config.toml
d_model = 192
n_head = 3
d_mlp = 512
activation = "swiglu"
norm = "rmsnorm"
qk_norm = false
attn_scale = 0.125
parallel_block = false
init = "uniform"
optimizer = "soap_variant"
warmup_steps = 200
schedule = "wsd"
doc_mask = true
dataset = "wikipedia_en"
Each number is 200 + 20 x the weight over its row's rms, rounded and kept within 0 to 999. Layers, rows and columns count from 0. The size before them is the row's rms in percent of the matrix's.

# layer 2 MLP up, 512x192, rms 0.145, rows 485-509, columns 96-191
104,219,187,202,239,169,161,188,190,184,172,228,202,230,169,181,207,200,201,189,189,179,182,215,186,190,251,215,182,211,184,197,196,223,192,180,206,212,196,214,211,171,216,199,192,187,172,217,218,213,177,199,184,198,204,199,230,188,255,176,194,184,198,184,202,212,181,217,176,234,206,179,201,208,196,210,223,203,221,184,169,203,211,230,244,207,201,170,210,170,196,209,219,221,198,215,189
094,232,191,234,215,216,186,171,192,193,240,174,179,160,178,166,197,197,220,223,180,172,197,229,208,202,182,182,205,171,213,170,222,232,215,205,200,239,232,202,170,192,229,201,188,203,208,182,204,184,209,207,190,220,198,187,196,228,214,179,202,161,227,208,230,201,219,199,191,189,167,181,196,198,187,170,179,188,166,179,208,214,171,220,214,191,232,204,207,177,194,196,224,221,206,216,200
096,222,188,213,224,208,231,203,188,173,208,202,220,252,194,189,162,205,262,221,216,206,184,209,166,203,194,186,232,227,158,183,214,194,209,209,198,230,216,208,195,201,185,178,217,238,224,204,208,184,211,197,210,197,203,215,203,165,179,189,236,224,180,168,226,192,218,249,185,227,219,211,183,200,228,241,219,224,205,190,208,220,229,182,187,201,222,186,198,186,231,219,159,180,220,196,212
094,239,216,219,187,197,221,221,236,221,200,177,162,176,232,233,174,204,235,180,198,215,163,212,209,175,225,191,210,180,191,207,200,193,223,222,216,181,204,180,160,188,184,202,210,162,185,204,205,223,208,157,237,159,176,173,185,206,225,197,191,166,190,182,201,211,201,178,167,199,189,207,234,205,208,209,225,191,228,180,205,197,194,203,213,201,201,194,183,234,201,197,178,209,189,137,171
111,177,216,165,211,212,156,187,194,209,191,224,203,202,192,206,183,195,219,194,250,194,182,193,217,221,218,183,193,200,180,177,198,212,191,208,185,187,203,190,218,195,188,218,214,181,200,229,190,206,210,183,194,250,158,163,223,163,192,180,191,207,202,172,201,213,188,192,191,211,149,207,185,206,175,226,202,217,187,224,217,184,221,229,238,201,182,199,241,212,203,185,197,212,202,165,180
099,210,220,189,201,214,191,198,177,186,167,163,195,212,163,187,168,200,194,235,182,203,187,211,207,197,170,215,199,208,205,201,174,212,220,160,188,185,181,157,234,187,196,140,213,184,197,208,203,187,225,206,224,183,205,207,194,224,192,191,203,203,171,193,177,198,161,208,230,179,175,177,203,196,220,206,170,193,189,201,165,184,174,185,173,211,183,196,176,224,156,212,205,203,172,214,200
084,216,200,185,223,202,176,167,208,177,184,209,177,181,176,186,263,206,180,202,214,229,202,214,195,282,215,229,210,204,218,173,200,216,153,195,210,211,189,207,203,175,184,203,196,180,205,201,204,208,182,196,192,192,201,230,215,226,238,178,204,167,209,217,213,202,216,224,254,161,206,195,224,221,204,180,194,203,180,192,205,187,177,190,202,184,201,185,202,208,212,203,193,210,196,184,210
072,213,179,217,210,193,196,201,188,204,204,218,230,184,187,201,194,229,177,157,221,190,231,198,206,190,197,201,186,174,202,200,194,200,168,185,168,240,213,205,174,257,207,190,191,212,210,224,210,180,192,152,223,211,209,199,213,197,208,197,184,181,212,198,228,195,191,228,221,186,196,228,258,181,199,212,202,200,189,175,223,217,189,210,200,221,208,236,199,227,195,198,230,172,200,212,195
093,213,221,204,189,199,233,227,215,202,146,228,208,206,215,246,178,196,196,229,217,219,210,180,191,200,184,215,220,161,188,169,211,207,196,199,208,191,185,187,193,186,196,222,239,219,223,218,225,212,185,181,235,189,202,213,201,207,186,190,181,213,203,179,196,188,154,229,253,200,201,195,199,205,225,218,206,213,201,201,197,209,187,199,176,186,211,160,219,213,189,208,186,207,188,165,223
114,207,214,197,214,176,217,190,196,209,167,189,185,182,209,224,211,176,161,200,198,173,233,200,221,234,200,220,232,210,213,167,203,193,198,213,191,198,221,190,221,197,165,237,220,208,234,220,212,207,187,163,204,183,171,203,198,184,196,210,231,231,166,177,189,211,174,180,243,169,197,221,192,240,213,207,178,189,209,196,226,203,242,202,238,198,242,201,212,223,213,205,189,203,220,214,191
101,222,203,212,168,211,190,165,207,190,198,198,191,168,196,211,190,240,180,168,200,217,209,177,222,176,189,218,220,204,206,228,180,201,174,211,212,214,230,204,188,252,212,198,185,222,169,187,228,205,199,190,209,199,235,185,191,225,179,222,151,219,213,187,215,168,223,225,172,218,213,227,183,221,165,193,212,194,190,208,200,180,195,194,191,218,174,171,164,213,206,198,191,217,171,179,178
092,196,196,221,176,190,198,187,192,197,211,215,214,214,196,175,225,161,209,191,226,197,229,211,194,210,199,182,172,208,191,225,199,202,228,181,240,206,206,214,183,194,201,215,218,204,207,205,184,211,190,212,198,192,200,230,223,210,190,153,192,217,211,204,214,175,237,189,199,183,206,181,192,200,194,206,216,215,255,187,213,219,143,173,201,179,248,183,232,219,256,212,193,203,218,226,234
105,197,146,231,191,189,184,184,168,171,183,194,171,206,203,214,178,227,190,221,190,204,195,158,202,195,197,193,213,215,199,179,223,210,214,172,179,204,212,190,194,184,174,176,208,172,217,257,216,217,229,200,210,183,213,184,196,181,218,206,200,230,196,204,182,216,201,197,203,193,221,153,175,214,245,248,229,195,221,206,235,227,162,159,209,174,204,205,177,192,209,184,206,202,236,208,176
101,193,231,163,219,162,194,227,184,214,188,211,169,206,212,224,179,183,193,218,194,227,172,196,177,231,181,218,165,215,211,207,225,199,226,223,246,169,187,198,220,172,194,203,224,181,170,199,173,185,204,206,238,184,203,228,219,198,185,228,181,192,192,199,184,181,191,206,196,243,207,186,220,223,213,218,203,223,222,217,215,185,149,194,195,192,217,200,195,201,215,251,173,237,182,149,211
137,198,183,199,204,195,218,214,178,215,208,216,207,199,199,188,158,173,190,176,210,188,174,174,190,187,213,219,225,159,232,215,183,170,195,227,212,208,201,226,191,214,175,243,202,203,236,204,180,206,190,210,200,180,208,197,209,185,190,181,158,208,169,177,196,194,189,180,207,202,192,158,197,198,227,213,213,222,203,214,153,211,212,194,216,202,192,180,179,208,210,196,169,195,197,176,207
088,158,226,184,243,206,223,200,189,204,216,188,198,187,212,235,210,182,183,190,219,178,177,225,184,195,183,237,201,196,171,228,186,195,207,213,211,180,201,205,220,207,187,231,197,170,178,177,211,184,199,193,216,174,193,172,198,195,220,171,168,209,207,198,205,202,221,174,185,184,192,183,196,225,211,193,198,211,189,239,233,233,216,218,230,189,183,176,223,172,228,221,202,207,167,196,157
086,207,155,208,195,189,207,170,210,175,178,172,209,207,162,192,157,209,227,200,168,163,188,167,220,173,199,191,205,202,188,195,215,188,173,179,234,212,159,229,213,224,221,221,166,184,166,217,182,201,234,181,228,187,218,191,195,225,238,168,235,216,203,220,214,191,212,203,193,203,233,169,193,216,212,205,232,211,241,217,231,197,228,197,211,201,200,190,200,226,192,212,180,216,222,212,206
104,199,221,216,201,181,201,226,180,203,184,181,185,199,176,177,174,202,183,201,239,181,218,222,201,202,186,192,176,217,201,203,188,183,210,173,163,168,211,221,161,213,175,206,197,202,159,190,207,239,215,218,215,218,214,217,179,188,149,205,179,224,195,169,212,184,192,192,200,168,193,187,179,207,199,221,228,223,197,219,191,231,193,200,193,210,216,240,191,206,225,224,212,169,213,207,182
103,177,185,193,215,213,184,205,173,153,195,205,207,224,222,163,168,207,201,164,211,192,229,203,190,222,195,162,198,229,197,207,167,203,196,224,180,181,181,191,177,233,178,180,205,193,198,214,228,210,187,187,194,185,208,209,188,164,160,210,182,206,210,241,206,214,224,218,182,174,205,219,202,223,182,190,217,191,218,170,174,159,200,196,232,168,201,160,200,220,229,179,202,172,214,163,198
092,173,190,198,212,207,220,213,204,175,221,209,190,193,188,185,198,199,196,187,208,166,203,203,208,171,204,210,213,199,217,228,216,183,202,148,225,161,211,176,180,170,158,175,208,216,207,211,202,203,213,170,209,189,176,222,191,188,197,208,208,217,210,211,188,177,218,169,207,229,207,213,196,195,234,192,243,218,193,200,189,190,214,236,182,244,195,198,156,220,223,208,161,175,209,184,215
107,231,208,178,203,232,213,173,235,189,191,187,169,184,181,206,203,193,198,184,207,179,179,209,227,199,214,170,225,202,227,169,207,192,180,198,191,237,200,202,180,213,205,200,226,218,229,216,182,213,201,193,209,231,175,177,196,176,191,215,179,231,235,212,214,189,242,207,220,180,204,177,219,194,187,185,208,195,187,180,187,200,225,188,224,200,239,207,221,210,207,196,206,220,228,201,169
096,174,192,230,237,181,204,173,190,201,179,182,178,215,192,209,208,236,159,181,188,175,191,173,213,192,192,210,201,188,210,213,211,166,210,181,253,184,216,146,166,197,156,215,182,181,198,220,204,199,234,230,247,209,205,206,164,235,215,181,200,215,186,205,208,148,211,200,191,195,198,189,217,194,204,209,189,177,178,210,210,211,176,164,230,203,195,171,172,202,214,180,232,181,192,180,189
098,223,180,197,184,194,173,186,211,179,203,200,207,197,224,207,183,182,206,206,206,213,135,204,178,226,207,193,195,197,182,214,209,200,174,214,195,173,217,242,202,207,223,208,186,201,188,181,212,220,177,241,187,216,202,210,183,197,208,203,216,196,211,219,169,191,233,220,220,234,224,187,218,183,217,196,201,176,187,161,183,180,213,234,209,208,161,168,160,248,195,192,228,224,183,197,166
095,186,208,198,189,221,194,193,188,166,192,207,187,136,201,217,206,226,189,199,217,213,236,235,224,184,233,180,203,232,157,227,194,189,217,217,180,181,254,175,178,195,185,210,219,206,177,181,198,213,189,197,190,235,200,230,206,187,215,180,222,179,225,186,229,187,166,207,250,173,174,210,206,195,238,209,181,183,172,207,210,215,175,190,210,182,167,236,173,186,203,213,184,184,202,198,245
084,220,221,209,202,197,186,210,200,210,177,201,178,197,202,200,222,225,191,168,230,219,169,194,199,229,207,199,183,220,224,194,238,216,172,213,194,200,189,170,216,208,182,231,195,222,229,213,197,185,211,179,201,194,215,202,208,197,218,178,217,213,196,203,189,188,198,177,171,166,202,219,180,216,232,227,208,246,210,183,219,233,244,189,207,225,217,198,232,186,165,167,213,191,190,207,230
# layer 2 MLP down (transposed), 512x192, rms 0.134, rows 485-508, columns 96-191
092,234,219,237,228,188,194,192,197,199,211,209,194,221,162,206,247,239,208,184,226,231,192,200,194,207,207,204,205,178,173,183,191,205,204,217,199,194,183,202,201,214,153,176,204,178,199,198,187,210,239,199,199,205,194,218,216,243,194,177,171,204,181,203,209,226,200,256,185,218,220,198,181,188,164,212,218,221,152,216,143,202,194,236,191,199,186,221,217,183,177,226,220,198,234,224,166
095,212,194,231,191,215,192,201,169,191,186,144,189,163,180,192,168,171,193,233,197,183,186,210,200,182,185,182,202,179,225,183,222,236,235,210,190,203,208,198,211,177,215,209,201,194,211,198,220,187,232,224,210,177,186,243,168,217,216,155,226,193,234,208,197,212,199,192,189,203,166,186,204,207,203,177,164,179,207,193,172,192,186,179,220,190,192,198,224,192,200,183,218,221,199,195,218
093,169,225,188,211,185,245,211,232,188,215,167,208,211,213,180,226,195,191,209,195,202,192,238,221,185,194,166,176,207,175,190,194,226,240,166,232,198,204,220,197,176,201,244,208,222,207,180,245,190,207,222,201,217,219,194,199,202,211,190,220,189,199,197,211,195,201,202,210,219,173,207,211,190,206,181,181,229,189,169,198,223,234,170,167,184,229,153,205,192,239,186,232,195,194,198,222
095,180,212,209,184,195,190,204,161,211,231,196,200,234,183,215,229,211,203,178,192,185,228,212,178,193,176,166,175,232,204,204,226,216,184,230,199,231,201,232,207,234,207,169,218,186,205,199,185,180,197,242,217,230,178,208,192,189,187,185,212,204,219,222,188,231,198,194,175,222,191,194,174,221,206,209,194,210,211,176,179,218,176,164,181,205,180,199,211,193,238,205,198,226,197,223,205
110,197,205,178,228,227,167,207,191,189,211,209,230,217,215,217,207,189,212,177,247,217,187,205,215,250,212,174,197,220,191,193,207,216,193,212,174,189,242,181,216,208,173,228,217,195,202,209,200,192,220,200,204,237,197,170,208,196,214,172,185,203,207,202,192,190,205,209,210,202,151,190,182,216,198,203,231,174,198,194,201,205,201,234,233,182,164,195,218,225,206,187,180,202,198,172,161
094,200,179,172,240,187,182,215,203,231,202,216,252,191,174,226,206,204,175,184,207,176,184,167,186,209,224,206,184,187,190,201,211,197,159,206,191,194,193,220,181,184,207,217,188,182,207,217,189,217,229,188,186,156,162,203,241,198,168,207,184,204,164,189,205,209,174,249,214,200,181,178,200,209,205,198,213,198,210,210,170,191,217,214,220,209,173,161,231,185,170,223,177,243,224,198,214
080,213,222,201,204,165,183,229,233,199,199,195,175,236,213,160,250,205,194,209,202,209,168,207,199,218,194,176,205,195,154,197,214,219,194,186,210,209,174,196,228,186,191,214,188,193,179,180,232,211,234,197,210,238,220,206,166,192,201,222,218,203,171,201,215,218,190,204,169,194,201,227,204,181,204,152,234,184,173,208,214,193,216,232,201,164,208,232,231,181,201,218,223,182,226,260,179
078,222,212,178,211,207,206,218,221,211,241,219,165,232,192,234,186,200,218,207,232,213,210,223,207,207,205,182,179,183,214,212,186,222,203,194,191,213,178,203,209,174,204,222,215,195,214,152,198,211,221,198,173,226,209,214,188,178,183,230,232,165,205,202,212,183,190,209,214,191,193,214,182,188,174,164,180,174,211,214,193,170,222,196,249,184,176,180,184,221,221,208,177,197,236,237,168
097,211,198,189,188,207,214,224,186,200,156,205,218,212,197,221,182,192,199,238,248,207,194,194,197,203,179,221,224,188,194,186,189,183,191,181,200,227,202,228,187,218,242,180,224,198,206,211,161,202,181,205,211,209,206,192,210,169,200,203,198,197,188,176,198,203,207,239,226,231,241,186,160,259,221,215,220,208,200,209,199,236,206,236,220,190,212,178,218,188,233,237,162,204,185,203,193
107,231,204,194,202,174,220,213,207,197,202,196,197,201,212,213,200,200,155,187,203,181,188,199,185,203,203,190,234,206,218,177,194,188,222,180,203,218,211,191,226,172,202,201,203,176,220,244,186,211,220,186,211,201,195,191,216,189,217,240,169,220,190,198,189,236,189,206,191,208,219,207,224,216,185,181,196,185,208,232,207,206,225,182,234,199,240,176,176,260,219,182,185,206,197,190,162
099,182,239,226,213,219,226,220,200,192,251,180,222,215,199,198,211,194,222,198,207,190,233,178,195,200,206,217,237,180,208,204,215,210,204,163,216,206,162,206,193,240,179,222,213,187,245,194,215,194,183,207,227,223,235,214,197,177,184,214,219,187,154,176,216,191,186,231,224,199,191,216,241,219,200,190,183,174,193,190,194,212,224,159,208,192,226,161,212,185,182,208,197,189,226,222,229
098,159,203,200,189,205,166,189,221,173,171,194,224,185,225,197,231,201,220,224,196,186,212,202,190,199,182,201,195,171,181,203,174,210,207,198,230,204,184,199,198,185,245,203,195,173,170,169,176,228,181,198,209,182,194,198,188,185,180,214,208,218,222,185,225,189,207,153,239,227,223,196,215,204,174,200,201,213,194,220,214,222,170,219,197,156,210,199,195,168,195,212,186,198,157,199,209
105,236,226,234,206,234,200,190,197,199,198,192,214,169,182,185,213,192,204,211,189,183,198,213,229,191,194,230,217,212,190,226,171,236,220,178,222,177,197,241,196,244,186,195,196,231,221,214,212,203,181,206,179,209,176,209,193,195,187,196,222,204,190,198,200,169,179,201,204,196,184,218,204,182,244,174,198,200,189,212,154,196,206,178,196,211,174,208,164,209,156,195,228,180,184,219,226
096,218,214,192,218,180,210,213,168,200,218,199,217,213,237,189,191,182,203,204,227,207,201,197,165,221,166,169,179,222,195,189,207,218,216,231,216,184,178,209,206,209,199,175,222,204,213,211,157,183,197,222,243,224,223,236,221,203,212,224,192,200,211,195,182,186,219,222,199,200,244,191,221,215,213,211,170,212,208,218,200,204,171,157,216,195,210,228,184,219,184,202,197,196,173,189,241
100,208,227,180,193,211,178,211,248,201,208,181,182,200,198,223,238,234,221,214,183,196,194,200,222,202,204,176,169,218,183,183,205,210,197,173,182,189,201,184,210,204,233,177,162,192,181,186,222,182,215,185,207,242,206,201,171,204,207,239,226,184,215,198,201,235,213,219,169,222,208,231,213,231,187,174,210,177,202,164,229,178,190,207,190,193,192,218,223,221,168,207,222,191,205,225,188
093,189,206,209,175,206,166,224,194,220,218,187,220,184,203,206,196,204,214,210,183,212,203,169,208,195,215,213,181,191,205,189,228,216,201,186,178,179,217,215,210,191,217,187,205,227,230,174,199,165,219,208,251,192,185,202,211,177,215,200,191,198,248,208,221,195,218,209,212,222,192,164,198,200,175,200,218,219,204,154,209,209,203,217,188,203,189,203,204,214,192,174,207,227,215,241,211
094,189,179,191,180,216,194,220,236,169,212,220,228,231,182,178,191,197,183,171,165,201,181,209,204,207,213,206,159,174,200,227,188,210,193,235,189,196,171,208,214,205,161,209,192,227,213,196,195,197,219,203,236,201,232,231,184,229,178,185,220,205,206,204,206,178,196,199,223,170,144,196,196,182,224,191,199,184,234,173,193,194,219,199,216,239,182,206,194,209,179,211,184,237,242,217,186
096,193,207,169,188,216,185,197,232,162,178,207,201,183,194,192,223,198,190,216,190,223,181,184,207,225,220,198,209,186,186,182,197,226,178,212,224,202,214,183,219,211,177,168,199,190,204,180,203,186,180,197,209,177,187,180,219,224,185,205,182,187,194,218,216,247,190,209,163,217,198,202,218,229,172,152,200,227,190,195,206,149,211,217,212,191,196,160,176,212,160,183,165,197,203,202,212
096,169,180,203,215,195,201,172,169,183,173,198,207,206,255,199,179,193,210,192,209,192,198,215,187,199,154,208,204,231,231,188,181,216,184,190,198,169,202,197,172,217,210,202,199,233,188,212,210,197,176,210,216,207,206,203,221,177,220,200,232,194,246,236,198,207,198,224,173,187,220,170,238,207,197,216,174,189,210,204,182,182,199,209,189,219,201,190,238,217,228,162,181,194,206,195,198
092,230,177,190,179,178,171,194,188,191,164,185,174,193,195,197,211,222,171,250,187,204,197,206,212,195,179,186,163,184,192,169,180,190,189,202,178,235,193,224,204,207,235,213,199,227,235,209,203,191,218,223,216,204,193,201,194,209,182,202,207,205,207,235,227,193,205,221,192,192,152,191,194,194,148,185,196,195,234,206,174,211,189,192,190,198,180,204,212,179,194,197,226,211,201,196,206
109,178,194,177,179,223,221,196,222,163,158,192,172,212,203,216,176,200,186,169,222,183,190,213,220,203,231,158,228,216,242,176,205,165,202,215,206,198,183,196,213,182,183,214,218,208,218,234,221,224,216,208,194,230,184,179,165,188,205,209,184,212,191,172,214,189,197,210,213,158,185,207,200,193,193,198,199,195,183,197,153,188,212,222,218,201,228,194,240,219,207,235,233,233,210,185,205
091,219,166,241,222,150,199,172,190,207,199,190,197,232,207,202,188,234,173,162,230,166,182,185,206,187,189,174,168,192,181,180,196,197,208,182,228,217,196,192,207,205,230,220,179,161,195,192,187,168,228,214,259,232,168,188,196,192,200,205,217,203,193,205,185,169,203,222,216,165,183,194,203,206,184,201,197,183,179,202,157,212,159,193,224,229,207,165,199,184,177,194,211,194,200,189,187
105,184,222,183,218,198,224,214,173,229,201,207,230,212,184,196,208,221,180,201,203,201,218,208,175,162,217,210,221,232,160,173,192,194,186,160,171,211,201,213,195,167,173,192,210,220,183,199,188,187,225,191,202,179,201,201,218,184,217,216,173,204,177,180,210,223,165,195,178,172,166,188,163,215,196,179,206,254,232,217,203,231,186,208,177,163,213,212,237,194,228,228,180,205,189,194,227
093,186,184,220,210,191,216,213,235,229,198,193,211,203,236,201,188,201,205,201,203,222,219,184,185,205,178,199,181,162,216,134,221,207,189,215,208,202,177,178,199,180,241,207,187,220,220,205,209,177,183,219,212,135,212,201,226,216,178,183,172,203,185,226,187,193,236,219,195,205,237,207,154,180,205,191,214,180,186,205,210,235,184,197,197,217,226,155,184,209,199,207,205,212,228,192,183
# layer 2 MLP gate, 512x192, rms 0.139, rows 486-509, columns 96-191
085,198,200,189,209,215,199,225,180,204,212,175,175,213,211,209,222,224,216,224,219,223,188,189,209,202,201,171,207,175,204,189,166,201,196,202,209,191,200,199,159,203,205,199,184,201,218,193,200,229,184,177,166,204,249,241,218,189,201,155,186,217,192,214,199,183,201,211,176,208,192,191,221,191,206,197,164,236,187,219,220,185,175,204,218,187,201,194,220,199,205,187,216,178,221,168,224
100,166,174,177,174,193,190,184,207,214,197,184,186,159,208,234,233,191,157,188,196,190,227,200,230,176,210,200,178,158,213,224,197,208,195,167,202,175,198,181,198,182,204,212,203,185,191,164,211,203,184,180,197,200,200,209,180,233,216,210,176,169,226,230,162,206,175,150,229,184,177,202,214,184,156,158,179,174,208,210,192,185,171,218,213,196,208,200,199,206,176,183,233,229,185,193,192
090,196,207,175,212,176,164,226,218,179,184,223,167,208,181,223,186,209,217,196,218,223,188,213,180,186,190,201,185,216,208,180,202,216,229,213,202,146,209,158,184,184,205,215,210,200,170,208,201,218,242,176,225,207,214,180,192,186,231,191,194,200,208,182,219,195,196,201,185,159,185,186,226,235,216,216,185,229,191,159,186,203,187,195,220,206,184,192,153,233,193,188,184,168,193,185,200
086,202,189,195,169,188,225,220,239,178,203,193,224,201,217,172,201,172,197,191,151,176,223,204,179,178,200,202,188,196,220,218,197,202,204,173,214,208,206,201,167,205,214,206,187,230,190,194,201,156,195,229,174,212,224,221,196,222,187,169,193,200,216,146,232,174,176,170,200,214,224,210,169,202,196,199,225,224,213,168,222,165,186,210,184,231,198,188,201,223,207,204,213,199,210,194,236
106,212,218,180,179,214,172,188,185,190,171,158,163,232,145,188,190,204,213,245,194,208,198,215,201,189,172,220,191,223,200,202,175,209,231,152,182,162,214,154,243,176,195,154,205,193,206,206,204,204,214,238,220,214,201,206,194,217,185,192,202,224,198,201,177,208,177,211,227,191,173,181,194,190,225,207,172,194,202,176,168,186,168,186,172,199,191,215,177,215,181,188,222,188,183,211,196
097,219,202,186,217,225,211,172,192,192,209,203,168,185,187,194,216,190,200,207,189,222,191,217,197,270,191,245,218,202,208,155,196,203,171,180,198,214,227,205,175,179,186,204,205,178,230,201,211,206,169,198,198,167,212,187,218,222,237,178,179,198,233,230,204,203,195,205,224,169,216,171,227,224,207,194,192,197,196,212,154,207,211,194,226,199,202,180,197,212,207,223,191,242,189,183,204
087,203,180,230,205,173,192,179,174,209,191,204,207,156,207,178,194,226,194,163,214,195,203,183,205,185,195,224,177,198,178,205,190,200,190,174,177,193,219,220,180,266,188,175,204,211,223,221,204,157,203,174,213,209,209,197,204,197,199,200,183,185,215,190,230,195,180,212,210,207,184,215,250,180,235,222,213,232,182,176,221,209,163,183,176,228,199,220,197,192,205,178,226,165,194,214,203
090,196,185,174,217,193,195,147,232,188,191,167,210,198,226,173,186,187,203,184,199,199,183,200,191,208,170,183,199,250,226,212,179,228,240,233,161,205,196,244,214,225,204,236,176,203,202,181,181,214,207,205,165,204,197,209,216,203,185,212,192,198,179,220,219,192,227,231,217,190,208,212,179,212,176,183,164,186,185,175,205,208,212,203,189,210,214,236,198,175,218,196,183,161,206,228,186
112,202,194,195,219,172,212,166,189,205,181,178,183,187,224,209,212,198,173,192,202,190,222,196,224,223,212,190,219,209,193,177,197,181,193,179,213,193,230,197,220,196,160,224,218,219,231,231,203,183,188,159,181,205,191,201,176,189,212,205,217,243,191,164,197,202,171,196,231,161,179,242,195,220,201,204,182,182,221,214,243,210,232,201,198,206,222,200,195,218,181,206,187,171,177,202,209
101,238,212,230,205,206,187,180,195,215,193,193,170,167,201,187,190,214,184,179,203,203,198,180,187,185,207,224,209,227,173,211,205,202,198,210,221,204,259,194,200,251,209,211,208,209,179,187,227,189,211,180,213,183,247,191,197,224,167,223,173,217,215,210,192,184,195,199,177,241,198,225,221,217,176,203,209,217,197,227,192,194,203,207,188,221,149,181,162,192,189,198,175,198,199,156,201
103,207,200,253,157,197,213,200,190,180,165,214,203,173,200,207,192,204,196,218,191,180,199,192,208,200,208,201,209,206,185,203,173,209,226,191,211,184,204,204,220,156,184,213,222,218,203,208,221,202,200,195,202,200,198,236,216,163,222,198,217,186,206,216,189,192,203,174,211,210,213,202,168,206,253,204,186,199,222,154,153,221,243,151,150,213,199,166,209,214,218,182,204,186,209,216,195
110,200,190,213,201,197,179,247,207,215,163,238,171,238,176,210,180,175,191,179,231,165,214,216,205,218,201,205,192,186,208,174,210,180,206,248,199,197,205,204,234,167,204,211,180,207,195,201,167,192,198,205,237,175,199,228,248,186,209,175,165,216,199,208,237,189,207,187,200,179,180,194,211,208,219,202,189,212,202,188,172,224,220,191,199,162,239,189,210,197,219,211,181,208,198,167,166
106,174,217,204,193,219,188,195,215,213,204,171,191,159,206,232,192,203,226,182,212,195,237,198,227,181,218,201,221,169,235,174,224,196,210,183,182,211,219,195,152,209,239,197,176,182,215,209,218,208,183,200,197,192,209,173,170,153,235,197,165,192,192,222,220,232,196,183,175,205,192,207,178,179,182,205,176,195,174,201,204,214,239,212,202,207,214,189,206,220,195,171,169,164,201,194,178
084,192,176,196,181,176,208,203,182,184,218,207,192,204,176,188,176,211,194,173,221,202,187,168,220,184,235,217,184,180,224,212,172,187,155,211,193,192,207,213,198,212,189,240,173,217,221,195,159,218,220,215,218,212,209,231,195,193,189,234,180,195,187,188,177,210,183,186,206,186,193,201,209,213,190,179,202,214,210,189,142,213,229,167,198,188,178,191,173,160,211,213,185,204,201,217,195
110,243,181,239,155,188,172,202,205,175,207,215,209,195,190,196,181,223,206,190,195,210,224,150,226,185,214,170,171,207,206,191,212,222,210,194,194,190,214,207,183,196,209,179,208,204,223,190,181,200,226,210,188,213,198,233,208,198,203,221,231,197,225,207,219,222,167,210,196,216,196,199,199,191,162,196,187,190,200,169,184,169,190,180,200,229,197,211,170,228,189,168,208,198,221,218,240
084,216,228,169,224,204,209,220,229,184,212,170,226,215,205,219,190,201,218,231,209,221,182,201,185,177,206,219,253,172,209,199,226,233,191,209,196,183,215,208,196,214,231,202,209,186,204,184,226,204,207,201,204,180,188,193,232,206,191,157,199,188,169,201,230,201,210,174,197,204,210,216,179,205,206,223,234,205,178,222,193,181,195,236,160,193,203,197,191,207,234,205,216,174,200,213,207
102,172,216,223,204,192,216,218,185,213,166,192,157,180,192,186,167,207,220,182,239,170,216,207,208,208,198,209,169,225,206,198,189,196,203,160,163,145,206,200,143,182,183,179,218,196,165,185,192,244,200,206,207,212,185,185,193,180,160,212,187,207,201,189,195,188,167,195,200,176,199,227,188,187,200,227,239,217,196,240,192,218,181,173,185,192,210,234,200,178,213,225,205,168,194,215,219
106,228,230,215,186,199,211,173,219,237,222,185,176,166,183,223,224,184,203,224,190,219,165,206,214,169,214,240,195,162,212,189,226,209,222,166,208,211,219,198,192,168,218,221,186,218,197,182,203,188,208,222,206,221,193,180,218,227,238,195,198,201,181,178,202,183,198,192,227,229,203,178,204,189,211,214,187,204,192,234,245,239,207,189,171,236,194,239,207,212,173,225,197,218,180,225,205
109,163,203,207,216,192,224,225,195,186,227,196,161,192,195,199,199,202,200,203,212,202,193,170,191,171,218,226,209,230,217,239,221,179,218,180,219,151,220,187,214,184,161,178,191,176,208,221,211,211,205,171,199,181,171,211,209,171,204,198,207,215,187,201,156,177,218,172,187,211,226,223,208,204,247,220,238,223,192,207,203,178,198,212,204,234,195,205,181,235,230,212,170,181,215,201,192
090,166,192,199,177,170,240,175,193,230,208,200,219,182,210,174,211,237,212,213,207,204,194,204,172,228,155,190,228,188,200,176,191,202,196,171,230,214,228,212,159,187,185,220,195,206,198,181,232,165,181,171,179,220,229,189,209,218,187,173,192,200,183,205,193,213,192,226,185,186,194,207,193,212,187,189,221,197,199,240,195,208,186,223,178,225,168,181,180,189,170,155,201,183,152,183,222
087,192,185,225,213,208,219,214,194,199,169,210,215,205,189,201,199,203,163,182,202,183,165,208,240,231,205,211,231,196,188,183,184,192,164,168,185,212,233,180,180,172,184,235,213,183,183,219,208,191,177,183,220,217,222,197,199,238,177,156,206,217,190,170,184,188,215,216,206,200,187,234,232,166,195,184,171,201,173,175,208,197,150,174,188,236,210,183,169,202,199,211,238,203,208,168,193
131,167,248,188,215,200,214,233,173,219,172,237,183,205,192,190,193,218,186,213,190,193,220,187,185,177,205,211,200,209,200,186,198,210,232,151,177,184,186,208,209,188,190,214,204,187,169,179,192,162,197,197,206,177,181,185,214,182,194,221,186,191,192,181,221,221,173,173,199,174,182,181,180,213,199,194,202,225,214,232,218,223,163,182,191,180,209,212,220,188,231,203,182,191,191,183,228
108,202,214,224,215,202,183,209,212,221,206,186,226,249,199,195,194,187,197,203,199,179,166,154,185,212,142,215,191,172,215,157,231,204,193,211,224,233,162,202,203,208,217,165,180,208,254,194,218,189,205,215,213,154,212,189,185,229,189,220,179,217,198,221,194,196,225,203,146,223,213,193,190,206,183,210,212,234,220,183,180,177,211,200,212,233,229,159,214,217,196,199,211,212,196,185,160
093,162,194,214,167,220,189,199,191,175,209,202,170,212,200,185,187,190,168,223,178,203,210,228,193,176,208,195,209,194,203,190,189,181,198,184,209,163,222,218,220,201,211,189,211,209,167,209,189,214,194,226,217,186,187,213,205,200,164,240,211,183,179,202,212,233,210,196,208,220,214,198,240,158,204,194,184,184,166,204,190,170,191,218,172,177,172,213,195,215,223,213,192,209,204,224,175